From a checkpoint of a small transformer trained on Wikipedia.
Size: 8 layers, MLP 2368 SwiGLU, 124M parameters.
Training: a variant of SOAP for these matrices, 760M tokens, 2899 steps.
Each number is 128 + 32 x the weight over its row's rms, rounded and kept within 0 to 255. Layers, rows and columns count from 0. The size above them is the row's rms in percent of the matrix's.

# layer 5 MLP down (transposed), 2368x896, rms 0.0318, rows 2119-2158, columns 280-335
size [102 100  99  92  97 101 101 100 100  96  98  96 101 104  98  98 103  99  97  99 102 104  96  89  97 103  96  97 105  99  98  93  97  99 102  99 101 102 100  95]
[[160 152 120  44 128 148  98 100 158 107 101 172 183 147 140 148 172  63 104 158 128 131  85 129 140 107 172 161  75 108  98 172  66  84 184 138 151 175 166 211  76  96  90 128  68 106 137 117  75 161 172 101  84 133 133  93]
 [ 97 179 134 108 132 111 114 106 168 165 121 121 136  99  99 100  93  94  94 153 133 152 106 178 123 116 158  83  68 107 130 126 177  77 142  97 139 154 180  92  71 183 123 202  87 148 103  74 142 122 102 104 112 107 189 154]
 [126 144 106 135 149 126 101 129 135 183  70 119 140 118  57 102 131 113 131 125 141 130 111  81 136  96 146  78 121 152 137 159  72  88 185 168 156 130 170 114 155 116 108 172 122  60 103 138 106  88 173 113 140 104 107 121]
 [134 147 116 141 162 139  96 149 130 157 110 161 149 144 156 161 150 150 123  91 125 127 123 138 177 109 128  88  93 134 132 148 126 135 130 107 144  88 155 167 157 118 131 118 139 166 164 104 125 149  68 110 196 148 106  94]
 [ 79  93  70 135 103 178 116 143 108 112  98 130  46  91 122  99 126 108 172 130  75 143  60 116 144  96 104 152 129 116 130 153  70 141 167 101 151  86 147 173 115 144  95  83 140 147  97 150 123 154 155 134 162  92 156 115]
 [180 145 134 122  84 132 119 162 108  78 120 131  71 150  84  66  90 121 191 138 156  56 123 102  91 161  62 120 160 138 134 131 199 158 162 126  93 130  78 146  98 140 118 131 201 101 126 167 206 157 131 120 102  78 141 121]
 [128  88  94 123 109 107 129 131 122  64 131 143 166 137 106 162 217 162 143 149 156 139 136 118 157 162 103 157 165 145 165 146 147  69 146  99 101 118 187 155  96 183 158 196 144 133  74 107 132 128 137 110 166 177 149 133]
 [162 158 150  95 162  96 113 145 176 118 192 107 100  89 187 118 119 189 143 132  79 133 139 101 132 168  79 138 150 181 100  70 140  41  80 180 140 172 117 126 125  58 123 109 105 114 123 108 113 168 135 130 102 113 167 153]
 [ 87  91 126 101 132 102  47 150 163  66  83 123 117  98  66  94 141  77 120 146  56 129 114  59  81 114 150 162 185 122 115 168 173 147 153 118  99 184 123 154  87 132  92 167  72 150 189  81  80 139 139 156 156  53 161  85]
 [156 161  97 151  56 157 120  92 158  99 132 146  84 171 101 161 172 153 130 127 130 160 130 126 186 137 153 128 107 112 122 126  84 129 206  63 104 100 175  43  95 109 121 126 134 172 117 123 131  84 144 163  96 113  73 141]
 [162 133 132 160 129 109 145 175 128 105 114  93 150 101  92 138 101 109 138 115 147 179 129  62 136 151  23  94  95 150 127 122 119 163 115 148 142 170 104 179 123 152 132 139 154 129 175 120 101  89 160 131 140 144 138  96]
 [117 115  79  87  94  92 149 156 127 111  93 120  99 148  91 170  79  88 138 105 123  91 122 115 165  98 148 175 127 125 141 137 169 143 135 154 146  94 129 109 151 129 127 125 146  61 128  70 165 125 111  95 121 142 118 128]
 [ 56 179 162 110 148 119 101 144 154 147 145 132 137 111 155 101  62 118 139 150 124  67 124 109  90 139 145  93 119 185 121 104 101 114 195 201 144 116  67 102  99 123 186 134 139 128 161  94  96 165 163 106 150 155 149  95]
 [126 129 120 186 181 113 127  91 143  74 174 146 137 138 125 145 111 153 130 110 176  74  60 136 106 163 107 140 148  43 149 157 138 120 144 194 104 127  73 170 168 105 131 125  94 118 152 120 126 165 139 142 109 169 135 157]
 [ 89 143 147 122 130 123 128 141 123 170 141 119 135  76 101 153 159  86 105 107 160 121  90 124 132 133 161 142 105 146 124 135 167 120 131 109 129 114 143 111 176 125  59 104 131 168 118  80 160 178  91 150 114 132 131 134]
 [116 183 133 112 143 174 133  93 150 134 214 116  88 166  75 105 145 124 110 124 150 134 136  95 173 141 118 100  99 150 186 139 148  80 137 119 163 130 130 142 132  97 160 191  96 119 118  90 160 150 103 100 106 148 137 159]
 [164  72 117 147 132 109 126  86  69  79 166 145 148 149 148  82 131  93 131  99  99 131  76 145 134 148  95 117 122 120  77 150 112  89 134  60 120 198 146 103 147 138 135 123 185 173 110 150 110 136 157 158  93 159 174  81]
 [142 188  82  85 161 169 107 132 141 164 140  95  48 153 123 124 140 145  58 136 140 125  76  94 117 124 151  64  58  98  98 103 125 101 156 189 159  95 156 105  71 163  80 128  91  91 159 162 134 129 127 138  94 145 127 173]
 [164 133 146 145 120 158  80 142 129 159  76  78  60 127  95 103 123  22 143 129 132 136 155 126  81 137 135 124 135  71  80 125 115 123 131 140 192 109 149  59 165 166 101 142 139 185 105 173  95 183 134 111  80 129  91 106]
 [125 145 157 144 134 133 124 159 151 158 172 171 142 120 140  94 131 144 181 124 130 250  80 114  97 133 134 114 151 161  66  77 154 220 125 145 116 120 117 161 174 146 141 112  93 120 172 114 123 131  85 111 138 107 190 101]
 [136  78 127 226 131 109  87 138  54 172 181 180 146 120 113  94 104  79 160 147  95 142 144 114 124 116 169 144  42 160 156 169 140 116 117 132 106 173 120 133 120 136  70 157 167 116 146 135 138  88 122 127 155 127 127 127]
 [146 159 139  89  93 139 157 128 141 167 132 153 155 152 119  88 128  99 136 150 132 120 134  97 156 145  79 134 169  66 119 130 125 137 118  62 163 108  88 115 133 127 116 129 137  94  98 143  88  92 107 123  96  78 123 130]
 [133  40 110  85 148 169 186 170 181 205  52 190  81  83 131 162 163 162 141 111 141 158 168  88  74 140 117 145 104 124 116 196 181 132 143 183 127 143 105  96 108 172 109 179 186 161  77 138  94 134 188 156  86 154 143 150]
 [135 125 147  42 102 122 135 164 104 153  72  71  99 114 132  92 145 151 146 127  98 129 139 167 107 121  85 140  98 135  93 170 119 162 136 127 159 162 101 142 142 120  81 119 128 100 120 141  79  79  76  71 177  98 172  89]
 [120 129 153 129 138 102 148 148 133 166  75  89 149  87 170  90 147 164  65 161  97 185 114  64 146 138 105  94  92  97 127 213  79  98 110  85 145 167 149 129 182 102 108 153 142 165 162 149 147 130 126 186  86 149  79 155]
 [157 125 157 150  64 136  76 160 165 150 113 176 150 129  80 159  91 126 179 151 137 157 117 178 106 115 154 101  97 127 123 160 165 158 123 125 122 181 123 133  82  95 144 137  77 129  98 156  67  96 110 106 114 157 149 120]
 [102 195 183 153 138 148 168 164 103 183 122 118 113 170 115 123 114 158 113 112 145 141  74 134 143 131 123 130  51 124 136 151 119 107 109 113 107 125 164 158 124 163 106  82 126 110 112 164 157 138 106 112 153 133 144 182]
 [157 131 108  76 140 125 169 145 111 168  86 100 112 116 142 111 149 142 153 135 116 107 143 164 206  89 122 104 123 108 144  76 136 107 139 138  95 106  75 173  81 196 201  84 126 118 152 161 192 112 130 159 128  83 123 144]
 [167 114 173  92 163 143 157 119 101 129  80  80 128 105 127 128 131 183 168  51 195 148 108 103 122 119 139 127 214 154 161 117 112 177 226 113  95 201  98  95 113 100 194 110 177 147 123 158 117  53 121 143 144 158 142 123]
 [176 141 162  78 140 143 150 116 120 122 150 149  91 125 135 147 134 148 130 140 160 140 148 113  75 105 105 121 118 180  90 164 131 160 130 132 135 125 143 109 173 123 175 144 145  75 106  89  84 118 130  87 166  70 160 168]
 [126  85 131 134 126  53 133 150 137 157 182 155 115 203 102 126 142 109 138  92 186 191 105 106 162 153 148 140 139  97 134 137  73  61  68 141 138 130 160  88 108 120 151 110 110 117 149 166 145 132 156 111 126  96 130 106]
 [112 141  85  98 132 116 131 113 146 135 141 200  97 131 101 183 112 197 104 142 142 104 135 172 106 134 116 131 150 132 182 162 107 140  86 143  96  96  78  81 115  54 176 169  78 104 156 137 187  76 158 186 127 110 157 134]
 [ 97 115 170 131 112 109 159 112  96 170 111  94 164 166 129 135 112 108  81 149 130 142 124 124 152 116  75  82  92 108  90 146 138 116 119 151  82 143 122  87 167 145 138 159  98 151 164 121 172  84 125  95  94 166  89 146]
 [127 174 150 115  80 130 118 100 160 183 147 205 110 167 120  93  94 117 129 150 139 125 141 130  79 101 128 130 163 116  80 133 152 163 210 103 123 159 126 161 147 174 154 204  95 146 148  67 168  90 136 102  95  92 181 134]
 [135 118  99 138 191  78 159 137  98 139 112 104  81 193 131 113 117 127 137  71 115  98 105 107 130 136 140 186  91  89 130 150 161 116 132 185 136 116 174 137 129 127 138  88  92 160 118  92  84 153  80  91 160 180 133  83]
 [ 50 133  93  97  90 146 123 108 120  67  90 130 164  28 138 130 115  53 114 168 179 127 125 212  96 109 121 107 162 145 188 121 169 128 168 111 178 184 120 122 129  80  75 108 151 142  73 132 129 118 139 121 123 165 163 132]
 [170 147 112 119 116 148 185 107 101  22 136  73  64 126 165  89 130  93 135 140 123  57  99 140  95 130 118  99 135 150 129  91 134 108  67 141  96 197 135 126 154 166 133  70 107 157 132 156 152 184 102 108  93 175 110 100]
 [117 133 122 125 150 129 106 140 100 155 138 141 111 153 144 171  79 133 151 136 151 159 159 115 139  93 129 165 141 156  85 160 150 150 126 120  61 121 116 145 139 157 147 101 164 105 102 179 154 164  73  54 200 194 169 165]
 [219 121  83  62 113  88  94 119  91 156 102  97 163 105 124 143 141 176 141 110 119  67 110 130 123 121 152  94 100 160 128 138 101 104 107 142 156 178  58 137 113 172 142 100 145 171  98 111 161 114 117 152 117 129  92 138]
 [ 98 118 102 139 142  55  97 110 130  80 133 106 114 163 170 123 148 146 121 127 155  95 130 148 120 133 100 134 140 147  95 122 154 107 203 155 114 124 164  53 168 109 112 178 139  82  74 182 132  86 180  79  48 108 112 154]]
# layer 5 MLP gate, 2368x896, rms 0.0321, rows 2120-2159, columns 280-335
size [ 97  96  96  97  99 100  93  99  96 101  97  99 104  95  96 104  98  93  99 101  99 105  96  98 101  97  98 110  93  97  89  94  96 103  98  99 100  97  99 107]
[[ 99 111 124 124 175  63  85 161  95 128 124 150 137  66 145 183 168 157 146 128 128  97 123 114 142 131 121 124 153 149 140 126 157 127  62 170 120 129 138 134 132 119 163 118 105 133 196 159 169 156 110 132  88 109  96 164]
 [138  68 105 109 134  76 105 117 100  92 111 140 161 121  69 111 129  80 185 108 192 117 106 186  69 176 155 126 199  76  86 121  85 125 154 103 124 186 157 119 126 110 126 145 131 123  86  75 121 102  40 109  71 172 138  88]
 [102 135 100 142 145 171  96 101  44 114 173 115 165 105 153  97 133 114 147 197 143  96 103 156 157 105  43 123 143 140 128 149 109  86 100  87 156  83 167 116 129 105 102 137  95 134 111 122 114 140 141 119 139 139 161 108]
 [239 148 142  69 160 145 117 141 131 127 154 120 228 112 104 143 117 146 114 114 133  88 141 143 150 216 120 130 155 148 113 145 108 110 131 138 119 156 141 169 112 136 129 103  67 130  68 175 136  95 144 121 102 124 142 183]
 [154 141 126 141 101 191 145 103  69 108 104 108 101 152 222  85 115 123 126 122 140 174 115 118  94 141 150 109 165 205 169  97 193 125 176 121 162 116 122 139 153 169 204 136 139 129 140 186  78 148 182 125 141 166 131 145]
 [117 140 161 100 149 134 111 121 143 135 149 218 120 145 157 119 101 155 107 188  86 133  92 188  88 169  94 113 144 201 168 143 122 160 190 149  59 128  99 136 180 135 123 201  85  58 121  61 182 122 142 186 100 105 127 121]
 [114  74  65 110 134 156 173 110 170 177 154 109 176  84 148  77  78 106 164  91 188 125 140  93 114 102 137 120  66  88 162 144  78 194 107  97 129 165 137  83 101 176 152 161 197 141 112 166 137 133  59 166 137 141 145 179]
 [122  88  83 130  19 131 125 181 163  74  90 141  72 163  23 118 109 128 131 155 149 132 195 182 105 149 138 155 163 141 129 102 106  67 172  98  97  87 172  54 176 133 111 154 106 101 128 149 157 139 137 116 147 105 161 147]
 [178 139 126 134 101 148 150 139 154 181 105 129 117 113 131 108  57  42  95 151 123 181 176 114 153 103 133 110  88   4 129 134 141  89 105 153 105 117  75 143 111 157 153 114 212  97 143 135 126 197  80 161 120  58  53  82]
 [187 135 153 183 124  62 128 116 109 250  70  62  91 105 112 138 125 158 104 115 157  86 131 143 139 177 182  69 147 117 148 115 155 168 124 186 105 122 104 124 109 160 179 190 136 165  99 158  71 145 116 171  77 104 146 125]
 [134  92 187 100 168 150 103 130 138 113  53  74 126  91 109 102 130 150 122 130 171 127 118 156 119 151 135  90 102 120 146 194 181 133 101 155 155 103 161 135 132 136  82 160 100 102 132 128  87 131 112 110 108 103 123  83]
 [106  90 114 129 114 196  95 135 231 147 139 126 117 131 178 129 138 107 114 125  90  77  69  64 138 130  82 147 122 101 131  92 119 102  80 159 130 124 142  82 178 163 148  91 177 127 115  88 132 138 105 121 114 112 144  83]
 [120  44 172 115 123 146 143 156  94 169 152  81 114 172 113 163 117 131 177 104 112  67 127 139 142  95 205 211 111 144 173 182 104 116  81  67  68 150 145 123  43 132  88 116 107 172 150  90 122 154 143 164  99 136 118 111]
 [ 78 138 129 111 133 108 117 170 157 105 139 167  89 155 189 186 185 139  91 154 107 157  88 133 157 107 113 128 147 121  68 113 203 111 133 102 137 138 137 133 176 105 193 157 105 157 148 173 214 109 114  70 119  99 134 121]
 [ 96 187  85 131 128 186  79 120 141 154  75 177 148 110 100 102 105 129  94 158 123 110  77 166 124 119 101  83 158 128 112  87 144 132 140  74 135 151 168 119 162 159 122 121  70 144 168  90 131 114 110 105 125  65  36 142]
 [124 141 126  86 133 163  77 172 128 132 130 143 159 147 145 136 117 138 159  73  93  90 129 106 143  92  83  97 150 154  60 117 147  94 176 173 113 115 140 101 132 127 105 127 156 160  29 130  82 100 110 113 224 105 179 186]
 [116  86  92 154 123 127 135 135  91 153 147 124 124 106 149 106  78 132 113 100 107 127 118 148 144 161 114 199 115  98  84 109 110 118 126 177 104 103 184  98 137 144 150 105 131  81 133 136  78 141 146  67 105 119 161  74]
 [104 157 130 114 168 156 109 168  96 159 122 126 133 188  81  97  85 148 183  64  78 136 126 182  89 132 204 160 110 179  76 113  81 116 149 173  80 154 169  78 150  86 141 140 127 119  97 114 134 186 114 157 131 121  84 196]
 [111 148  99  93 115 186 162 140  61  89  99 112 107 125  82 139 115 144 119 166 143 142  91 104 107  99 162 104 103  61 155  81 165 111 173 110 155 108 141 176 126 145  92 152 130 133 119  85 147 137 132 136  68 151 142 114]
 [103 107 182 111 105 126 187 100 160  93 147 124  97 153 147 130  86  65 108  82  49 105 129  98 105 112 123 147 127 147 126 127 137 121 174  92 114 158 156 118 145 119 133 141  80 140 139 173  67 101  69 110  79 170 106 164]
 [103 105  92  81  87 176 146 129 138 156  65  94 130 148  74 139  63 178 133  83 152 170  91 115 145 199 113 136 156 123 147 127 129 145 151 106  55 106 124 143 126 156 157 167 154 106  92 155 137 100 105 159 121  80 143  80]
 [111 128 171 138 167 131 163 129 166 141 131 119 192 123 168 148 106 178 131 123  75  77 115 172 150  50 133 134 111 160 123 125 130 113  89 115 124 151  95 112 170 176 158 142 140 160 134 136 140 150 164  99 129 127 122  96]
 [105  92 156 139 156  97 124 129 107 150 150 108 141 108  86 170  95 163 145 142 129 105 159 145 100  97 177 143  66 125 147 161 110 105 168 109 214 116 165  75 186  92 198  69 151 137 104 124 119 132 105 128 120 114  90 130]
 [106 133 183 122 117 163  68 145 115  90 149 138 131 142  92 181 129 128 108 118 140 110 120 173 137 139 126 110  76  85  91 129 132 188 136 134 154 170  79 158 142 140 108  84 139 138 130 123 141 181  39  83 205  64 151 110]
 [ 58 164 150 141 173  89 179 170 208 130 111 134 128 121 131 103 130 145 142 121 167  99 108 136 168 137 127 104 126  69  77 144  94  98 132 164 130 192 127  85 136 133 155 147 109 123  87 114 140 124 164 157 107 126 151 104]
 [130 124  84 126 167 105  49 134 132 131 142 176 144 133 179 121  66  76 123  92  92 108 175  97 134 154 164 120 136 131 114 125 148 115  65 123 151 122 146  81 149 135 153 147 112 112 151  98 138 128 158 164 125  59 115 158]
 [ 81 150  95 133 125 126 127 100 198 170 129 112  36 199 130  51 133 196  99  87 172 140  55 115 129 142 138 139 124 147  58 134 117 173  96 174 106 155  91 163  53 141 167  97 168 154 101 122 107  62 161 116 141 218 161 132]
 [172 128  70 100 137 127  94 182  78  98 123 143 139  95 140 112 116 167 140 119 103  66 104 125 153 169 160 164 123 147 145 142  71 141 149  67 181 171 131  92 139 103 130 136  97 122 128 194 127 127 175 162 157 161 167 159]
 [ 82 170 159  94 161 122 129  77 128 119  92 182  93 153 139 119 192 135  89 138  97  97 125 142 126 167 143 133  67 112 183 127 156 141 102 145 169  83 143 139 132 129 180 138 109 150 226 134 104 178 146 170 136  78 126 136]
 [136  91 148 151  96 124 158 149 106  90  90 175 140 114 123 132 145 127 145 138 109 105 173 112 121 135 148  95  73 137 129 154  38  80 107 136 154 137 130 106 153 102 170 110 140 120 158 140 152 210 106  80 152 100 166 107]
 [170 141  51 124 116 180 147 187 179 104 180 141 142 115 129 115 144 168  75 124 144  92 164 203 127 138 148 102 166 133 166 120 107 129 101 128 166 152 103 154  83 142 129 147 140 146 130 168 141 144 125 165 160 108 113 140]
 [ 87 124  70 171 156 151 104 136 118 179 149 136 221 143 116 107 146 153 102 115 138 167 124 136  98  94 169 140 112  81 103 147 104  97 141  81 126 126 118  82  95 145  90 123 103 151 222 115 121  99 146  92 169 147  75 123]
 [132  91 157 217 175 151 124 193 184 183 155 136 186 115 126 141 101 127 146 130 108 128 121 142 148 110 116 142  86  59 125 102 100  78 180 107 153 149 123 167 132 181  80 135 141 150 148 127 162 140 171 151 112 111 150 171]
 [ 78 130 129 105 104 117 119 106 126 106  78 117  87 188 106  97 173 143 107 200  52 156  79 147 137 150 101  92 170 173 103 119 136 132 149 129 120 122 148 109 109 119  95 129  86 140  83 120 115  95 151 140 135 187  86 170]
 [130  93 135 102 134 135 111 116  79 101 129 174 120 133  93 148 122 126 114  85 170 113  68 112 155 184 160 133  81 147 121 163 120 158 185 116 160  93 145  88 102 107 122 130 199 107 144  71 149  60 116 112 113 155 126 153]
 [ 95  96 128 131 114 119 131  51 185 124 136 112 153 136 101 122 188 193 100  64 177 130 124  96 115 155 123  88  73 128 194 163 215 105 150  91 128 142 117 158  38  98  81  71 158 102 179 111  92 126 127 107  75  94  99  49]
 [140  42 173 109  66 144  87 117 144 130 150 141 131 159 119 143 165 101 109 109 134 137 138 150 101  99  76 141 140 104 173 161 120 175 157 146 108  83 131 112  90 111 176 161 136 113 119  72  81  82 120 108 172 105 149 161]
 [116 151 160 195 179  83  96 120 138 155 125 109 184 124 102  95 100  61 137 154 140  67 135 113 149 116 147  97 134 135 167 139  73 136 134  95 102 171  93 114 153 124  85 167 133 160 116 123 130  33 121 169  86 115 107 106]
 [ 48 126 161 180 153 160 117 100 110  98 161 190 156 139 169 113  90 210 117 119  41  46 156 170 126 137  88 149 174 106 201  84  75 102 109 170 184 122 127 115 130  98 136 105  71 173 149 154 121 124 146 142 132  90 111 119]
 [104  87 104 166 110 110  78 117 100 132 156 118 108 142 106 194 157 138 125 122 205 171  90  82  72 187 100 124  99  97 203 123 166  93 104 128 127 149  83 170  59 144 157  89 159 125  90 114 155 136  76 143 128  94  70 166]]
# layer 5 MLP up, 2368x896, rms 0.0327, rows 2120-2159, columns 280-335
size [ 97  98  93  97  99  98  97  98  93  99  95  98 106  95  97 104  95  94 100  98 102 100  96  99 100  96  99 108 100  98  90  98 101  98  99 100 102 100  96 104]
[[175 135 122  58 114 165 111 125 102 152 103 162 136 166 154 119 137 141 125 134  75  97 121 127 126 147 105 135 148 147 165 170 144 152 112 160 151 135 112 114 122 103 103 167 126 133 140 128 159 155 117  96 115 153  78 168]
 [117  69 118 154 145  85  80 161 133 149  59 147 137 124 159 166 135 103 139 140  94 152 160 114 144 117 151  87  56 176 119 124 154 172 112 157  89 162 128 107 110 110 132 110 116 108 165 143  96 128  92 161 181 103 158 143]
 [113  95 133  92 159 135 109 164 158 129 140 161 111 109  81 174  56 148 133  83  78 133  94  88  89 158 135 128 122 154 120 132 120 121 138  92 142 142 157 145 154 142 184 111 167 112 121 138  90 122  85  87 129  98 183 139]
 [185  64 137 181 110 133  96 144 155 149 100 101 176 159 137 132  46 154 108 199 164  79  88 186 181 140 130  93 104 142 152  98 148 102 158 210 131 112 139 150  99  98 127 111 105  97  83  62  79  68 200  67  86 106 158 189]
 [185  99 126 169 145 108 178 119 161 117 129 150 141 171 191 134 107 120 104 166 178  82 131 116  97  98 183  60 126 116 119 114 160 180 118  98 125 136 139 173  95  97 159 151 137  87 144  93 154 150 145 145  79 135 101 110]
 [125 137 115 135 155 170 118 104 123 122 125 138 173 150 117 174 123 151 112 142 165 165  95 132  67 157  83 182  88 112 112 159  97  95 183 109  98 152  98 131 151 128 215 231 128  83 135 143  96  75 119 130 143 109  79 120]
 [162 140 104 114 163 119 134 102 143  86 108  88  98 160 113 120  89 162 194 154 173 124 157 138 143 125  95 143 107 124 128  49  82  97 151  91  92 116 141 126 158 150 197 178 149 149  87 116 166 128 155 142 124 109 100 157]
 [133  95 106  98 150 115 129 142  72 158 122 181 150 148 166  88 142 165 137 160 111 137 153 130 100 182 109 120 156 115 138 110  90 142 122 110 100 140 140 114 131  87 205 129 109  74 160 126 132 212 100 142 132  72  67 106]
 [125 136 130 128 105 107  61 104 109 144  82 210  97 125 127 148 106 137 135 118 163 158 189 131 142 206 170 135  94 118 107 164 118 152 150  85 127 164 156 101 102 102 152 109 127  81 125 113 190  87 153 127  80 108 145 153]
 [ 70 116 152  58 116 139 143 129 115 111 166 170 157 114 118 135 122 128 146 108 106  99 106 116 126  94  51 160 157 122 148  83 112 139  75 118 131 147 105 134 111 128 167 149  52 112  91 117 117 137 103 161 143  93 137 113]
 [109 174 142 151  96 139 173 184 204 157  88 139  90 118 143 121 168 153  84  96 123 137 185 147 139 187 129  98  86 150 114 149 219 121 164 136 126 108 169 123 113 147  97 132 176 141 189 134 140  92 182  83  97 114 120 134]
 [ 99  84 181 173  69 133 145 180 144 161 142 149  91 145 164 121 121 113 112  46  97  99 120 118 139  96 119 127 115 151  25 124 117 144 199 137 106 102  40 117 150 139 138  88  58 190 140 137 147 182 143 172 158 156 159 109]
 [143  92 130 156 111 184 174 117 127 136 168  74 137 153 142 104  76  92  68 148 119 149 169 154 168 143  98 117 170 133 214 165 172 116 120  83 121 163  78 204 122 119 154  71  74 132 157  49 140 135 103 141 106 118 194 177]
 [137 101 156  88 100 156 169 168 100 135 101 133 127 144 179 208 118 145 151 166 110  88 124 101  90  90 174 182 152 124  65  96 134 119  77 112 132 168 140 161 168  51 127 172  55 195 148  87 149 144 118  94 134  92 129  94]
 [109 100 114 156  96 153 188  70 140  95 196 167 134 174 148  95 151  98  76 120 143 135 107 101 143  97 105 208 113  52  88 112 131  95  74  93 113 142 148 169 108 129 154 187  91 116 141  55 213 131 108 141 132 107  87 162]
 [164  78  74  97 177  75 136  92  84 176 128 133 131 112 114 153  87  97  90 127 180  90  83  33 116 162 135 118 156  92 102 186 114 125 100  80 103 147 129 129 165 163  76 163 119 113 119 125  87 122 119 129 127 125 149 140]
 [142  43 156  83 140 164 119 119 162 121  97 133 139 139 128 121 107 152 149 136 175 158 136 130 137 118  77  92 153 156 115 103 151 174 120 109 110  64  89 137  94 119  87 125 104 130  79 112 174 122 114 142 121  66 174 134]
 [141 128  98 167 100 107 142 155 133  90 133  82 108 115 136 124 111  86 154 140 156 187 134 147  74 169 184 134 151 111 137 117 151 126 135 106 162 141 109 121 101  87 143 129  89  81 134 142 195 105 133  75 123 104 173 149]
 [ 95 100 144 186 194 117 109 142 147 167 154  77 147 174 142 180  75 148  89 123 174 126 141 146 106 144 133 132 112 171 133 111 120  96  78  84  87 147  89 109 144  60 127  84 157 143 113 116  99  52  96 164 147 136 191 143]
 [144 106 103 143 126 101  90  89 114 153 107 212 159  91 118  25 167 109 119 114 123 143 140 126 134 123 128  90 141 152 105 135  78 104 162 132 135  90 107 186  87 148  95  74 223  86 146  47 127 107 102 141 124  82 178  77]
 [ 93 136 117 112  81 177 132  86 189 109 122 102  90 132  77 139 118 153 162  96  92 108 121 121 106 134 132 114 185  85 126 103 220 169 148 162 112 130 164 130 133 130 101 102 107 119  77 155 171 139 158 119 191  96 112 175]
 [173  75 124  92 127 133 170 115 125 172 162 136 107 157 134 160 165 146 142 156 166 121 155 102 122 219 122 148 114 107 104  62 155  98 136 115  65 144 168  80 129 176  88 152 144  60 121  69 114 105  92 155 142 120 135 100]
 [174  70 136 155 119 113  95 120 103 133  65 124 126 156 135 137  83 135 118 109 114 166 125 115 175 108  73 193 177 103  93 154 150 133  67  88 133 147  81 177 156  84 131 125 139 155 163 103 138 135 108  63 107  70  94 109]
 [160 126 129  65 158 144 157  90 122 148 122 101 109  71 157 102  87 139 122 104  90 107 186 119 137  94 156 164 151  94 122 122 115  56 118  81 158 180 135  80 129 142 189 152  95 146 160 149 106 131  99 128  71 107  81 124]
 [ 94 109 143 100 112 147 165 134 114 143 134 139  88 157 129 124 137 185 171 131 168 130  68 173 124 130 127  92 140 120 140 194 162 159 158 212 112 141 115 118 185  66  95 142 103 119 108 113 147 138 154 132 110 200 128 127]
 [117 155  98 178  93 126 152  79 131 121 183 144 178 156 132 121 188 112 100 138 169 119 128 115 193  83 132 151 139 123 106 177 148  26 141 125 135 165 108 154 106  85 115 119  84 135 143 138 148 114  59 130 138 121 141  90]
 [ 99 152  85 122 115 129 107 154 130 165  78 108 141 150 110 141 159 113 157 112 122  91 115 206 175  74  31 153 103 155  94 166 159  99  99 144 138 138 140 171 111 147 174 171 138 103 185 187 156  86 205 142 128 165 157 147]
 [134 153 109 132 119 114 131 155 110 157 113  93 126 102 108 156 129 174 149 141 100 127 120 116 138 145 109 202 151 165 126 156  94 154 181 117 104 113 116 119  78 146 143 135 148 162 137 132 143 138 165 175 117 156 185 128]
 [ 65 137 139 121  81 121 123 136  37 121 142 131 137 109 105  56 139 121 173 119 172 173 117 117 155 141 115 118 119 149  87 147 158 114 140 140  99  90 147 110 138 161  60 114 168 154 179 155  93  61  59 186  88  85 117 187]
 [150  79 104 109 144 134 104 138  86 139 184 105 110  88 104 102  90 112 160 166 139 125 108  73 120 170 117 117 110 169 156   9 135  75 124 153 193 149 115 132 149 134 128 104 133 149 192 102 162 116 118  82 175 171  65 118]
 [133 132  59 129 132 103 146 165 118 145 132 147  95 107  56 169 123 118 145  80 158 136 143 203  74 156  99 126 149 114 143 138 150 170 131 158 182 144 129 109  79 152 188 166 132 110 169 148 167 131 159 158 135 145 137  73]
 [209 119 190 179  94 118  95 123  95 109 118  96 133 198 117 144 138 145 163 149 125 113 115 131 130  90 162  96 157 152 150 117 124 171 142 151 121 147  36  88  73 108  95 107 145 139 126 197 123 158 103 158 103 162 110 113]
 [ 70 193 152 106 120 220  88 171 147 133 122 144 145 194 121 140  63 126 150 127 107 148  97 148  86 113  97 167  92  91 118 178 156 127 201 127 158 115 172 142 140 110 100 131 133 127  89 122 105 135 116 123 133  89 162 124]
 [127 158 140 138 122 173 201 186  96  52 128  83 154 120  98  86  42 163  87 140  81 117 157  58 122 126 144 109 175 142 131 185 141 144  85 139 100 129 126  59 117  99 119 112 163 121  89 126 138 124 108 169  72 124 139 154]
 [109 150 102 144  70 119  97 120 128 151  98 123 181 110 136  59  99 134 124  94 132  86 115 114  41 156  95 107 142 147 131 165 200 137 104 142 138  80 143 119 111 126 123 128 128 144 139 142 100 167 110 155 140 188 104  65]
 [151 139 153 111 106 129  92  71  85 151 216 156 103 167 128 114 164 193 134 139  48 134 167 150 134 145 146  99 138 130 103 139 198  95  84  94  91 143 159 158 128 153  87 143 188  78 147 166 127 156 150 123 101  92 142 149]
 [136 148 146 161 125 118 177  85 106 134 137 146 143 194 154 137  58 144 108 142 186 176 139 111 156 101  99  99 145 149  82 123 113  89  96 128  50  72  70 176 143 136 140 107 128  52  83 135 135 123 134 189 161  85 105 164]
 [140  55  86 104 104 149 122 103 151  93 109 118 171 134 130 122 114 153 105 134 145  74 136 153 169 145 220  73 129 114 119 101 127 127 119 138 146 124 126  97 129 115 105  92 118 117 175 106 208 139 112 134 162 159  72 102]
 [117 101 170 128  83 171  85 119 104  67  88 101 114 123  77 139 129 113 114 219 133 192 104 178 119 179 155 181  58 138 130  92 134  95 146 139  61 173  78 117 165 118 144 118 169 104 137  98  97  96  89  92 146 135 120 136]
 [127 101 110 141 101  65 187 149 147 143 140 183 145  91 120 191 115 158 133 182 129 135  97 194 151 148 177 124 109  70  93 109  92 165  86 140 133 142 139 133 120 122  89 115  98 132 144  88 183 121 147 118  90 124  73 145]]